Part of a small language model's weights: MLP 320 SwiGLU.
Each number is 500 + 50 x the weight over its row's rms, rounded and kept within 0 to 999. Layers, rows and columns count from 0. Numbers have three digits each. The size before them is the row's rms in percent of the matrix's.

# k: layer 3 attention key, 192x192, rms 0.143, rows 180-191, columns 0-63
# q: layer 3 attention query, 192x192, rms 0.14, rows 181-191, columns 0-63
# v: layer 3 attention value, 192x192, rms 0.176, rows 128-191, columns 0-63
# o: layer 3 attention output (transposed), 192x192, rms 0.164, rows 128-191, columns 0-63
# gate: layer 3 MLP gate, 320x192, rms 0.233, rows 0-16, columns 0-63
# up: layer 3 MLP up, 320x192, rms 0.242, rows 0-15, columns 0-63
# down: layer 3 MLP down (transposed), 320x192, rms 0.143, rows 0-15, columns 0-63
k180 103:482527450609504446495555469483583537534505573399525509480445576492486499460465477477472584452556546510418419506596475443388472479468599540506427419492494458511399613488507494499351530555553408
q181 106:581467557468537500550536495487472557553498512506518448428426554610620537575448517453357442457489508361544457552508497537477468539483454485506546448533498458430491519501534517534429482508560485
k181 105:562508377458463504587558478539458423565496419482465531628547442568582487483525521501454483450449514547451470589496498507507479515603475427491472545474477483505593458447471461454567524516562487
q182 115:553412483532492539418545513413462426501529517505481525533457569430606515506512537458478527573565515466589543494509485500520490522498471449478513571504498484466441447507505502494507506586559556
k182 118:395478487512563523523496554565612469544457504496512437548517554484474504443512509446528464513448490499471492491467505533542574523500526570430504541498474481518484461468408493486526487522588488
q183 107:450502461470506540512553435488510386470518464487499568487411468596465489609436540476516497491514528508547497426448506504442478526516453537535530454549456478459472583492461553472575528446471490
k183 099:536496549415537468533527598541515458503459513586544417493521429543552486436516613492493419498497488560443526484514477512502517491430638525469504495524463504599467512485489437574558584428463493
q184 113:536503474481533527531536518560506560470537448464556529537527472520470528532584455477487489449457482453454475497513454489606482423533399517429554576563542442597512507494586514566578381502545452
k184 104:419470541504505517495506453511450514474514544422409430376449604563481410574449461580546515505586514470506446461483498488474562522467471501476566498588520427470644497555455482488549525563530618
q185 108:463477471536564409522479495467539450493561558558551476498493460562488472467517425471452498627538477526550602549588465466437605453580510423488562471467565581499597485555572523449502453504454590
k185 111:574433538554560518436489525507473556416503575458415500510410474369453444472465472510511495530467563454466532496464524504566416498498647545552504485478478519503508596438474574558460563564544499
q186 113:506440518531486493486567609522521517449516460527618491471451471466503437561465549477457566531448563537466495500504439510464536487380405446472492401508529495568389542471473531490585509446453446
k186 120:575553494425523545487430397518522438408544422474510454494495574564429453434567515574562449540633418512524500530516534576512550482620602465480498537475462472449525451476536440529480416497484485
q187 109:529519458463519577532462519493472417448506454528543522452577451518465433474454497507514476450451483584439367504557565571553488543523495522537606503542549589440508508462553504448519561415392531
k187 112:612432481538558427440494536471457482532614519465551539532512549510438466498447520542430460447539515437504568476487545517456485449466580512513526460508544463508506440586492513522503528475549425
q188 111:452561473448523494479515488422482501457554458520437512478547550552495370519553531518560497380525526476459538500524563484543451516533508513409451543469518410548457547401514502527567473450436539
k188 112:498521447494495481464570529594528448551465486493507495499508512446551538488465470588490498398476471489494531489506429501560553560473488553579511411449468448516615459508483595436530505511611467
q189 109:546525487528536500457460485462505514481517521525529449477526540509474412407405548553545483560505540459495516479582501533562529424542513515488437512487398479533577443496469590532442543471513514
k189 111:391391469493571498540568585611438396492451568486604528468461385526471618529507494506478497484473437556526499547513520444490467440489486577488551486424538520515471473412416492442549505550518590
q190 110:546536430518473503520485464470451479435499544341484571431441525481397478477596426503448477525443440442408496501623592561521430521468573495499478532444485627460541454555477485431477502478489529
k190 105:532419422471501457469504524537477485473477544628612528601459493511454553517536481547580531526476476531657424470543494442560524406584500504490450450525553416598516487530480548503438455535502493
q191 109:461489442529503526581465458450467493567543431459536532462447521501568418526498467460487450495550548502501413511445537516571438385533523476511470524560459557470479478504509513459467462460598483
k191 106:503527514441545503404499418512525463433524560455584483454548398489563444436477516556408490458419586569550508561493473513489500501516385457439513437483450500495491457527530496578520537561499549
v128 097:558561440521531511476565564464548500604470446555445453435553550541460582514557447469476474485445505460499483528556455504514486406504539545491429516592490529468508604482519574443506481574540479
o128 099:507501468555572470518588458501487486601559502569481483493564521475495490563477530536475432402573454517475566478431533500496566591528543572614541433457432595543459537538515545507536434492559512
v129 092:480613503454595583522465468461425550407530507404554510484517477499437537515522458499545413465437442482555545467535497432489504521431498402574483449571518592461459556412520526450520468523481447
o129 089:445515473457410477493499553504479571502487478552446523585519472507608492611547506497484451431478514566521501505512462500480513488541514522527499457427425458540549450507497534555446471496517529
v130 105:459416446415487475453455468485460526492429470455478511590558476490493477419532453503409477521444372469441404519479450510438506509422577590408466565448479604484559418526421428515440498439527468
o130 106:432411520484466511415466600486580477370465469539502457481457494479627494451575489415484486510550545444443487539455530454493568588457398558555577471411559507542485537542435569401497489391501506
v131 102:552581503455479476482528462542490529448524531501459482540473585532418426536492455483487462509508470496523545500492486600479453553444506534493539535389486475462532543543504498425530510516537503
o131 103:434452495449503502455426491464608516517511428588450498503512434532531453483499497487448537480558510505512501505476449494484537457516565548509465576442431467465634434454437554569486560590505487
v132 103:530404506475459449607530445544513509541506501529561480490496559544605514551408501503476440417518461442450472505507575442543522436463545535489562529452470502529450399525476484488537523418486490
o132 104:437582458501516533531471434505484454504524481480534380544478461542491433513555475381388524519564507482506507562446595476525525522565593465473519528535509509476488521437519501563397460488475487
v133 102:481527445515509557484532457463523465501540578468582508554615450463472431540427434395412477524481509574503501441482498499536486517542388483513510484527493497563488501604437604353477590492530522
o133 102:600630575430503564519443555545479522564576526574538497541528485481431406613480515554550462490473422551532494520451526485439386442464427484477531530583524471511500462530543487489447516505473574
v134 108:430414491476558443454426522475504483476516561500471483487441462535501545497453582424595578451452477565457478607464408547530441533509430545535512524498484604456514572491520545498476452533492509
o134 110:489473521458508491510515510507509453527510484524505484537576588440513557470610551507511589502603453431525586445575544567493476497432473546529520566471501428496469543482474449568456548569515483
v135 091:539545417420530485469482501497583470610547465569566481526426441531528519476510500523540582396571525441616507525550474545473505512602511481533508508536486526520583468396491497468505592578595567
o135 094:447575418404460496525542605358460525508480563515481568518497509520506356487415588560559477485531538475509526518539549506545524461440458516496521464550490537558452472481452505470454476546580488
v136 102:493573390539537454444505498463546530480467561480467516507492496436446471533482516461597519534507526525578534520448400497545557500464603496507527500508362473524494599505460470422586576409563456
o136 104:475407495521543555578555536540506511489560490526490398466519569503519356537523474489612465511496500450578504443511420538512566445530667444534422555595529475421519488399558519449448543551433567
v137 099:472503461478436489454497465490629505460537512543491471528431476480537556531546416515518465517548546422449603505527431464518495463483429574595527608474552421528435484440427443546418551578497545
o137 096:576446659411446496501476422490484428526458500415507515479462533541557472606546533502522518511506450420558494443514567530413519505494525497533453485461441486482473473577478488543518489483567512
v138 094:491474445599456533475561500500464558458538484428521561606575491543584487501461466516483469560531448585469569522510505561503400463508472456496451494598516501514492571435478539528403481510517593
o138 096:578473551483494531480486466397553404550559493535492504394577505534431481552549385559472629553497542485456457585453460444530480484522456527459479455536461581542520488559512505484439491540522512
v139 093:543535470489495609489470397496449469488488539503532495560470487497471503481413516532562487489466418523532558512515486451454500533545433436446488519529560470484547556448521434550535433508486502
o139 094:569468440376507491468557435512514344544504498487534503472537493574540588591522446445497391481472442489443477416522545476454463581525504505460556406440494465445480500532467534446555520548468488
v140 096:472607430545503492492413471472404439496488410491543441520574536542508521464506497499507567501559466586522482531472499525484507475474558529481489347518555424425454545489561493493542469594531453
o140 102:384505482411476426542595498499511522498502534432574475549401521494567581450499502414529490505463476518478575559486506528574514557435414566534479460410460606448541527461483474529474509535502520
v141 098:466439468572526602458422476503536492514538496491458531506568401537526581535523467516479472537484451517519537498643525432408536455550569435470541407439510476491624490550465464497495599527456438
o141 100:506481541500483526389515485469477510471420459472545508667497520478541587495536546518497463488502502495446521517480514483439584522495554563475543440563466424564569495450542578465460522486613522
v142 105:531550514551505456589486501541524559402517506488497454557534498487495494568614586384593498572488526474478460469433422609503478442407424495466416479465478558533530520500487434528524489580481535
o142 104:464506460689404553519506577457523519490548515537447538488540551519450560512543461527517537461434432506502472428543551489464406444439463569477404604447482521537474491495497443533496526496505585
v143 097:522491513472433475548539459538518351486478546450557438478463497452543478419503464486522511543592488545599563406518534456431472499525459472490619558494538493514562524515533530591500419502556485
o143 098:521437500501475450506573458388508474500530538563535512564374494402520594448437544563556457524433508504498479551522523520412490466568584493464515456478569532410502478473464581536574536461532467
v144 095:490606479504525555534474492523508423573519398529456582498435504493565445505452456506542417457477527475418546531466492423431447501521413546580455434469446544464520442473565559533534566508501461
o144 094:472440470547572566482532528480500426470486501434494556565462552544499532604534500582442516579592528465486509499439456536469557492498503514453490540549454487539585437436509552544550526482481391
v145 095:503378554334544482465564497478447591467532567382491501548463526538490478506489544481481485440480514482587526463465450508571595480500417504508529498447564511462546511521520476513609472427506498
o145 098:542555395486532530458491473490524498522487390486404526455604474586596511432504465462374463458495537491578424426514489569549563483509490447419538572502514523551574479533555564516566468508566542
v146 103:559504539403515559398530494505483539514548524490618556458426406521515423524460528575604583482510451529522584455480472435535420467473499436513558433487454541484520431438560634443502536493582497
o146 104:491584552473510580435381512458492597558437571529570548500595513519559486455538572414550587487567602482581540462488508550519488540519556431490550434481507448376538487526473551537506484481621476
v147 104:615567429506523450504603435515406454499461505561541447464430460585472502572494474539527508458456468518551446443546577479562539518513583631506504488489559448445483423448356559553534566511478480
o147 104:484636545420536523488533445596538426572516568430496522471473402480453449532484449494555618495557532508572590511528522506474502511514462461509589463523561533519466508550537516554514453527507583
v148 099:451509572445488521483515521458345480584506488528625527576496514574555554417457444527470454617469655602503475515495589506459353460428443509491504467440521532511465547535519515528503525513522458
o148 101:476447473453481491403488491518524425441554375473557551554503488434499527562490502479492566560492498517415496530563545614481420480571402405424429484464446464558509493534528434552510443431545587
v149 096:425502518402510490440487442469565457570554460518485585520555576534527537419490520481554584507515539523472456554572554552421515460492623388426485495527529505599532433520505488441544481478476451
o149 094:408551515482532473521516559508564560413507493572512392431537586522452548529505539453474431549497531444522542480519572529604481535513529486555533439587519506504572440448503479489488490436461481
v150 102:572515458610671520534535557497510516509512460506459541504475481477540433464548509400551474627584502528506462524497560507500451466454536486558445548485533507415388609494449500514481512476429447
o150 100:457442528546488481479571421606549454473510461512509485416520435469445410442565485626515488512509498527482479522475495542533468496515429603459472488471523468561457559524543479510523503511412462
v151 097:535527485459490474537515487486515476459518482512548428530408411465491525581423464490429509411518521458548478452497462557544551523504549546415504510439462441459397498556509538500549453550497439
o151 105:608544489488451501515532452545544527477482533532499511542482436474576510482575587475456478470490519451484490527580497406444501432388508578500500480448531548506592543420393517464441567460495487
v152 099:423486508453533520521525527534519531464522465469481518530568562513489486475509464473513492448538529475564503448520425500545483365499510554567501487535450443515498556473500533439509476513577535
o152 098:522534556549575489594527591505484490588556447561452566545500557524532471439622573440487473474502493504512483589522556524411461569411479502587425497472571569606519530521540547482575455561511517
v153 100:506572531487454427515478512398419503400486544432532473527443506532441481483607507455367601540520529641523506452446546504464516478519386496471592526510473519530594543520506490448511493434503490
o153 105:493524368550424449544539504480506502552548466502585545477513478434480483437454470475494488538480563571485567503530447502489436464536455537455504589545476503481513415559483567496586499449472508
v154 100:474546482479533500495567479451530446532489574441485486523543539426543553404469582531457547585538539548511507444390534572478442517543475471568501579544432549526474549537468502486558517627524508
o154 101:486488552453447472491478540502453527474532514471535424361543525442446504509533528550535373473457444528534537451570425450517494462464501465424527498529510505562487441502506522551462478455523518
v155 097:537523480463421535548389436578519413614535562392363493535460470464510533472409557401523504519410469596549475554500489502557459455561589521471397552496567490452507457534504548523413578435381513
o155 099:523404497443456475583503461475571480371597492563519461513470519474451567562473487573570485454593399447530469568444504422546440490486539596525608467543514492501549503473568511448502566421442562
v156 101:415587498546514566498494477502419471514460516552483477499507519457450513581562525467573497453476583543539573425548511538425492516511511508493501428454418615449464541513443513543626527531436480
o156 104:546498438514494551429467449462507583606475453472561478526482481518596568595468507505517408486481498462572506528486445515408515477467511450450455400514376476543487457502402498547488526579491532
v157 110:451385436521561552528555496486506483547511476493465535447559527500538401566529569498462425516454512531541412510449480465522501436558634512485580549509408515455489454442625565458512461407460457
o157 109:521461531514498534432513558444426502398495574510460382551477484457500535416502458455536432498527495459513421465610405487523523609568553433534492459542476480516500446528527483524470452513495508
v158 097:506422491548553511450565419477528497515465487515401585432437491556492463594474432475468561523470443415554494438467490399491525460464455474541444510431496544431487518449561568474431511472617538
o158 096:558453539500510501466409497541481491391442555435410519469478490437464452503562562527447459491441508497564514529492445431489509511428546493552433524509510498495502514531487520535515500512535478
v159 093:506574415528555527472468504565551564475477490461503500430459525528422527477445499496514444576585493526502479542479441504518501519521473655473575513487470484562555486461516442517347429420432406
o159 089:506538528553465505542520487520413586552495481470519574518528499442607493474472435478550502552553554632414458549491527562450518427568504536493503495508492536564466403553540568547496443476380470
v160 099:490599538426486490526514511569575541490570470500508458482461433472453521531479498464418535545539588518464444453550477502407492481438465525449410474546456438457491490535520557463435482444494668
o160 099:548538501496598488416527550481542457396516506569529566444477478540440495519419523507478588499514581526485585547481551546502398559539453511327440603511459428517539518518494491490528426486550455
v161 103:531481504517473507503469550541499546454556563571541501501486608507488514465476454459506578468526501424518516513541457506398497529479570492559459456435465438557510495452508500459507470515496454
o161 103:443537497431518447453496448475468563539402459469460537425597538549520525390502543504410563468519538577398510522442497454476578556573462508552469448566434472463535520528439426552472488413457479
v162 097:519531557437503484558544464409484472395535380558473494458498491444535495500451517527429581435596467516526446522475521635579573554438511516462488499429555511518446454572398554508545495520455482
o162 101:590565526448534541588509512488455475411569547530420507477553444488431534485419609509362524567485474415468533484560489442519545465498467514469504465525575471494535496467441489427492560496456477
v163 098:541463513463486509521553412507485520563453504393568463508465528512516513545444491499558532486550497425458465469554468457478563493471527554454429506489506411575476515499477507476485450497502483
o163 094:571603547509626473496481523541517450654497504570481532424483487465553544450558534413571458575475474430469503567575554550392457606556521478536496499518521509473465557455502537539584396525569583
v164 108:441471517564466497487472491484521483505486486582500576472467468426387450577600458503468550500441478533518577416553482442478538437563506555533505449497533553490438462536513573530560456570455412
o164 109:594511549506506507520577473516488520484404553530638515481511516532550504542482558521525499494496517494506496470451497453590580454514443488553489487452517430494461540523463489565489549470456505
v165 104:601526483505476378451443603485548522557563624515442468609538436406482547483433489536411497486539477480460498571397410411429395472547542527583552584461458422454525571517501600537547522470476514
o165 103:472402580529542522457571508554431535485505480466538484485511477526663560514460481495527521545557548559458408432499481577499451513445511465550527607444464520489454508443469492466487477492440437
v166 098:478452470480499537497474508520541432516514479464417529455534532542445504518488487474503421434456429489543506447451487538488514480494597492482569561586472466468476561601538481396595475569483523
o166 099:525483571531486491462578581521437550558518474549521484472558509523483576528532518506496421396616459483437457494544577449463533529524496464580450499515489571602541447553473496453489608468513414
v167 093:499474404515455527457455534488540504529460450562495481605487496562543482545559450475435538400583500575470432523477488558486504586495519488477543494460487526471484587478505516541589544530537593
o167 090:560499434483585549539640531517474450483526480459485522418514471445520468562463491544519563463513497472537489556547507617517545487492469517452473582497575551505480625516478501444517713489548515
v168 095:469586493503417474524494564495481445510470589559531517558608411419463517536581500578540515442568512473427417522542519458533565494544490535560378544486403540460531542474528416503560440447429476
o168 093:499528480457494523560534473536522518648396508565474406466463545538490488390519459498619440352475527473562490365483486531468526475471466542503562478511568461546540568521575497567464543506534478
v169 095:506530599506511658441450472565493635506468526454599570538423473503513501518572519497452550558502550479509531373550473506562560482547424463543513521591628474488474566514598460501402548495471500
o169 095:548492485463537526554504421620414516545473424495525488517526535513491524565477488573567457494556575528489495574509480596487459503516440633514485492557511496544545518510515518468491424556447592
v170 096:493494556543520526430536496504555607473465510454442519511527562405458566445510547490497500566607575533415524468449498540612514507464517518406462331558518528453571508488463523541495586548506514
o170 099:503587504507431425488457590511459513506447510526461501446532484496471515436477457508451632475490458520489506626473437608571478477433517512430510521556498502431423600480399541477467558499467557
v171 105:509424572520603518512426497514532459455600522503562636522465455417492540468406511514543549457476537473530477538470505423499499514555518435480503532533487511416541398610515534440570547435457467
o171 107:515514547543499461481500509545471439591561541542445426555461499542438548592577463544565385425540450501485441428483569536488566545472461504447501449562582402444476484421525570462487455542380475
v172 102:469458534477504446548509528484511568462574548429477549463489544523593506527536512592451450516478423488450451587475417465356505534559491480527536498530527390455536516461562435437527524525581531
o172 105:456478609491438532432549550502549474562537497495465459571536414484504494495545499587482544526505507500517449398400482497449527539514468511513472538445568457500351443535466591438464582538546467
v173 112:508525505502478422507495446459459475548487415515497474547512568493390478523546485538542607556490438491529530619587549465482527487462462555530508555598543555484496458464585611512526565463544536
o173 111:620494482506542422410457570478457507499574483531429583475462381556514564482468540529457418515505512446554528505483492531600466480547470574463529466502546546484388587538510409482492462487511524
v174 097:520457468470545468514491500452494596433465452536377507501559560454494462467508502398476471551432532489501483415563495562478458587410468444523493503504512521510518548502513509590469473472439515
o174 100:547398418529522573528473566476496519448429423452482508525509473472475557403490492532438548467411471441553499544420509513511462432554465449386491502538427420629569531461550366523505571422490559
v175 091:498504482518522406439540532565513473512524501521492402459434475558507498481440567591493495501476585528417473487400604460459547411498500544566534600508462439486501533520498579513484490468447491
o175 091:386564511428469510467420508439417491527538587459463505426513523514467519459465498554504586558472549433417450424421525567514476536510501498579500545493533580478454493506572461508470529536556524
v176 109:444525448495376441490492520416452544460530494519559468428531461508457478587498532453533549464424495527499477510541485538495509502413523513440559513483451494447548416485509534570547625541473464
o176 109:446557587533509518593502462383503497556520490515544556507469493537538508566558563553477581503448516347480519532509525567551526553474452453516506445460449496485519436502381467440501485453503520
v177 094:437534553461462449481469540575512541558441489455604483514492554435467592599537525547622478510446573470485505508463486495481546525466550342508502491517460445538601437490411472438519478463445569
o177 098:429511490474477427599588589555517551511480504575528459546519582560480577614466429584499572442484602596463501448478457475408513519538559501494488540501465395451566566465470483562563459486469522
v178 101:558553539459426464578404551515530608562458554458526498438499503450540624455437415440563494496415465551428483466509508498501537504483591465544483467452505445504505551423591465459553517465536525
o178 105:452560564467580496471585465506447540455468469503566522572473596537474564533544452445513553526508534518486453466430562518419507608525384485560543474512399479471483510441534506492513423507542603
v179 098:520538414411497389454606429581445435508520531427490517582469421453439503456490512512557651480529500458490513471527465528460478594623523416395382438457534460538534529478500496511462532492439495
o179 098:498461476472564520524475532498542533475462533530602472463514406527552525473488467497476505424489462485521549640543562527482520456393470480476541521480541438514532487482593509453547509581436442
v180 099:518541545610460356434605392485528532455439400491525517489437468436513552460385534493498579497514535552439489508503504563535453554456538526582522473481529519469501592478480421489503554494478586
o180 100:517544564451487492472453486427522512433412499497510422441488514508504505408583488474498554573614528503406469553414526544534492587458525501494424589446476450438505514517431412550462432573472551
v181 107:530513551485473493455553453437448533653543548464525489503487486507557525476476471552507584426503481437502471461483499488508400516445482393496527518503483430602478564558478443515484492422509464
o181 109:478521504419442484543512438447581540529506554525458505567573476474496496550478450498485496568657523521531477567518481445406528483415548504482528549409497541484422508477560505438540567546472514
v182 102:519460607468464453432519513559503521508504613554467467447487437524470443492519560588567498525506392523563500488430468566447512453472521607512550530464552449518524477529498420497441451450560503
o182 103:477493474498512477456577530530463473607410462483561546443659521518585476433470466482474547570476539445444483419529523435506564444547519478455506555522516508428464447450467463468502505585552495
v183 104:493560604466441559491526512535459416484396483564466531508468489536426409581553521587482574483516544473572498511523475518497525559488503555462479481433502539667471495578465465526545532442556438
o183 104:474549503477590478494480416505565542439513508459495491486458483535534526501560541525476445441515540478490600525510559486516489461478599536447416498591649547432498405515452563489547534419458440
v184 106:492456430547500546620589511480532556613501484486505515543456422502450538452434479492478557484516543422534477479522456520456613501497541503476547463459494569503466509478623503503511498447489551
o184 107:473589455520540578455503484410462485449475458532564410569580468559491507499533507478438417461516554585497414579488496512479538541516488462450515559466523395544408573502556503531558435456491452
v185 101:439414474575517454431531492501540510530453485454472509532537501576546588486516545453472512441569548511509535478437525513574494379543562495554492537497505428547480428554453458495577519560454490
o185 106:520435516505418459545496471580480538434416522497469478528457539468502543550575476409472571484516479399647449480437455438465453506564482506496498516440428556483487486417514435558482608588468484
v186 102:537572543475468459582506471471477596528545525550585508573500492487499477560482572569371507536511525429521546465585505510469534513558526492533407419472531513567576447566601395464588528441509517
o186 106:490554557490490485473537471520579522482393544584515484607475498441508559468511439397475598475462516487523589535516452525508433482566394443516563512474497500499644500479415502489545476404513491
v187 098:494621519477458511477493492494511502544500514514512436481559508523483513526467543545493563510501462498536418476471537531517588452387483553512492492517507429442456594483442548490541617551469549
o187 101:538579493437476492532535461466454425510492522433497584371474449477525442440535524555501481467527475501524493482476458443472501504470468577502473515463495548510499357586594397509492466541429579
v188 099:500469536439461501561415521489470501463439491429515582535495499555532542506474519469589446532453501494406529498371551480506437407472504477483511452510431522492484522480495424450600517458531490
o188 103:525474491509526480502468478466517493524470550550536541512418481462510597517533395433501538579441520405473485500496593479502445476448543508566440526474479547510465544454538545492465447530526453
v189 096:424475492359465442525493438517509477482497476464457571451494496500489513463420473442531449512592507569467495556581514493574445486452522488527551509575537551520601579511582614556383456512534413
o189 096:517460559544543566564503514449542555491585479498529500551513490461579565496569490536496470619500516566501496462514530476528472520476466498558552465417521484526464555469549454544452523461556439
v190 104:516558501477540598548517524447413424491516490471641427477546448499560486520621532483575474494574483551475580586463504416412551492425568531560492542398391518547462505562563503488543504549510494
o190 102:478443602476476522502435523507517560487475508477535529545481525536478508574596484524571529489431487454484503473597517476467495464552432477542488553540467472463493486497544508538569538550512550
v191 097:448572574499456478451511517606521406516518480507511654539448462464451482485409494473426521491544519465519492464458554523563444484508477410436513518476491527570514426483485405566498583395483516
o191 098:537499563548535498541462480560527470443513446468499525526506404519393502549466514450609483448515491510534455509464532489492556469466507503365467509437441621482545499470459514532565565511471335
gate0 100:516452526562466505518477458564492430520416567483542374530483560576502464431397439427473516477522511358507437503507498477523487466436619481556478548572532513438548398431500462447429556549417562
up0 093:449456496462522510625486449431401547491466499542497450476525456468512543492438584516591517532533432528553468465522462413419464463410438531513530458441518569494518514468434456507516497430472428
down0 102:579399484482536546441540495519507541522406529457647427550487432515422440476567621509475432479527554529538466479451487439477480537457516485549499532487437550456547471514552516396487465508564511
gate1 101:594507509469517513474532510506403393525509470417435457457510458510534538500481559510452500492488537569433476453437490485414562534563540506520545416543563504566472460560445470456392547460522438
up1 099:600484484557508476458590426558492543589488505488489474503530544460462496520493441528494421540445557488561394547435456561524471553521470456473477467440556586441519475485488537547431532532412510
down1 097:453498553539564482468527544546491575588433487442582395553397483593463561463481559530481549412556512513541517523408548573470517505485470485481449591497516358560451497577529503434515439541442508
gate2 094:493530559473584526454414525474508531534330488539540575534497524539468556490501504496326478578469463568560417455441506414480557537543466470592480495491524521467457539502473525451514480508458482
up2 089:548515541421516442513468390449497551462507535485523471404482478518534464507428451564508506531454558585723541492466491526477575488607518512437509560491552543485493566491505529488514428537565518
down2 095:507559463557484455442507502526503439476463411507534515527436497506443402529528570446605502459511490453402398463614503478503528518541539511388510567522498480418523539524466562463508440447517551
gate3 099:485508563490513500449603451427532451500428532546535499443571514381517526529549514377447562497490480475554466473514503519545547550470432432527521487524525497622517572555584527550527519542616471
up3 096:461510469442495503491579404480528529538440477474531405564500507500546433511474439491444498433472531399499477509596546523523550459520451432471478388529434514560551457571551449538596519520612504
down3 092:489556497481592516454506538589495524539544481547428555419422522464550541452577478490503624620531556536479495569489485453487452552428517533579557514560594478414520560559597452514451535533441451
gate4 089:527504505484487508470441485384505468484578525533492553491491528514438434506472518536449513489460533586534533466547545546476504502550448487617396467589625408513464475532492453444503427496571475
up4 102:498482467535531535578503485504507538556552496524516500363466565438528537524500423478447429450441450461538518404450468489633461474462548568368501488432500517512550538487469512523439500540451482
down4 096:504491510432486557542487427458477465589486449448425553441532513625514481623531484452434574451518441512407566489498553496533489489465499442498513434510589517490410455425523475531510420502436481
gate5 103:571516445511524556450458602450462466564464495439536566461546462546574583544426495443486548529452513545475537554431485496517476573407496608506403546485503540454389504549496552464556401527484517
up5 100:505518453489516482496444554476600507482422485545472406446502501521594445443448457441428542532519457526478568460519483459432535528489489468357469519477562488460527464547562445520533447481516493
down5 098:506469433455469487453479556479447478430566431499532512433554509437496590454437478510407507481505497477547516453460492510527490470489537542490509539524519430554580506509481484481516457571526547
gate6 103:421557459379444484542492487467524544503407581557522459561511493478504504468597544467483488482533542554566474564464498397453473548483503478506410497454534553449587522485520484511418576558400558
up6 098:436562505508498455532503437577507504433472605575447586507528538502433535481521467598506526565506402461512577522468439583450476551583480523527588469506469496389510508485405434492506464516498475
down6 101:527455463460546571481357462575571441417565535498453476523413434527490518469518462498487488566471512544459454521514457542469465612556426543549449472471534571470527438526516556533570496494431530
gate7 104:438510427378479553417563570492597384550502465478493501467540556497391581543532413516455429517519535511494505506478626503551523503466562518452524534619483486508469519473620592513556454535485503
up7 104:496497567460452551481456514539539538507425458447442543602515432479529527497477516602568381516566452457445500549471457398523514536503516551488436536461534493448555488480503455465521528469537450
down7 104:380469572488556441501549423512552414465422514464469502405567448520403524561586599447426455538439479493582448493553464491448579510465563510545541507460519479413449523526469492552520557443433534
gate8 102:483530469481479481454458432435470432572508591503478484467456619453539549516570510482563474481537532488543538461549502461460466520481510504598592376531487441530403543436433582546504480533539550
up8 095:506537447538469557510476463476420588477606533578522462429446555532489455485547475412419495456438471498523421445487468529425415581566441532508533455422592462591564422512522491548495442432376560
down8 104:552539443456531509595453459468475522455458480485625507510476478533454449563536593483485492477450600628450492485451490441474430473559530377419449458474541559432430570560485439541516426526477478
gate9 096:606456540475521486449515514544446544444442444529459537493508526533504599495614584460500416418531459531488511589430354576506425499477535541481655498467504513548516513558539472541566577539568477
up9 097:534476452442522457553473562525446547479528442515462420481373518447511527469564467347577506464462583407528538540559444514570527465545513472494465612557540504489485439493514444497542405516468565
down9 096:541522519594468598481500442503507542619529614421405513494576480590503465539495530512579431489585447561496447570517565503448531481469571511454634456462558473534518485472537533488475620490511508
gate10 095:530476432515548494485454533544471481493471551461393553548401485444471399493484483353528477446495553502541560481558594479473622450476463538513529349537540488510500544611481464519542467538512525
up10 092:510520458527493487500488549482524526563412438504440450570382545487543431440447450476405555350499621522662468499487562451533470420411453497481510461513485586467472439506525479486498428528551472
down10 094:564511532537569467494523545531459501497433536512464566425550599462446522503517511484529431545602517600524552445541546460528550441470409457543443508552449509460528561545451501494522514604493585
gate11 105:535507559506551521480504483568455517480566538567519435496608556475520460467619522535504402536497438511529474480566528528500472555470593493475526560462623448521390529513588523575488502517589509
up11 106:483611558532523547517519487515585504437476436421467456515457491440509587483491463379472574527481517478517569617504551429542495558462466525540434494465482540422501603528364440376494383481474507
down11 104:505408458421484453443462545434456568563439600506576581583431574527570472590591484513468530539452545487396569547544590477548548525540514512457504402430469408524504379516377428553516526520479485
gate12 102:359541506589488552555484572465548543452516610522468458475463517478578487532442498460471483599531545494525499579526484393507592468480504472636492514490514499481509473430599545496478455477524548
up12 112:418464466521555463669554555530371586569412545471482462470528618477477476499558531501535475474486518512556473422454545524532498562508427527521474453478524588387451567484511500430483465526507557
down12 111:502557441424478507561526548534511521490489392432557373528544483518609503481494502525512600566491515531554473542376483580467500500540467478437486540522575481408587561515489402523563437485486572
gate13 102:474556455575565574506452555438582465498592484491514513563469489498506467466530462521463525584481564439551497587591507521538458528515491540481546477506597499541576492515485474548492524448495486
up13 095:510470591440541547503542455552401486357512509525488577459452444463501421408467599465521522503510455443606536462491542473506465476554491568501432555494462542522490515562410513486510467460479583
down13 095:457452488475454449547501498471588536475380569566560514535608483542596523395489448551527472506549536495537501444507514461517560463492509507623483495538501461448477497462543557451444551531561409
gate14 098:452578440497454459496452491509516454442462524494462527514545435465458528460492573543426443497497495456418444432515500412393444466519437530516451555531489486468494493602473420545440392392541485
up14 105:508490481457494507469492549415511536473508436463517604459423487586549428496432507578577498478499443523517488575515469510486472530522530440524421474515563516497495502351408508454547558569477519
down14 102:438516562479495482598479524488440587483476434506518595524437514451418524507469522434484485455538455509540485552523522490568462421482577516547534561470441461437533558514469498527469521430562552
gate15 095:555447474422425476499489527541481587520458464443512474486537493459559487582557451597502486460458512496530521476493437589588547541461586514440529539536553564444493521575532495472471388524537493
up15 096:504478537544523542513463540526597476481522496550515538475521524523486563429488575500510574573457462474503528510534473426434391470550478465498454489574495400524489441460418505456462581507486460
down15 099:464493528483521510491504541536456472427513538517462463524583408474557448509511365606476489446480479382482592472545503389516447511517521471432482559485557615447498457496533492505473522579498478
gate16 104:433551466413507537463424504564560524517550565445454468504525514550501487586450489501505373520551496506447585532472485533437447527533535484541499553486630461515428554402524521516462495467482496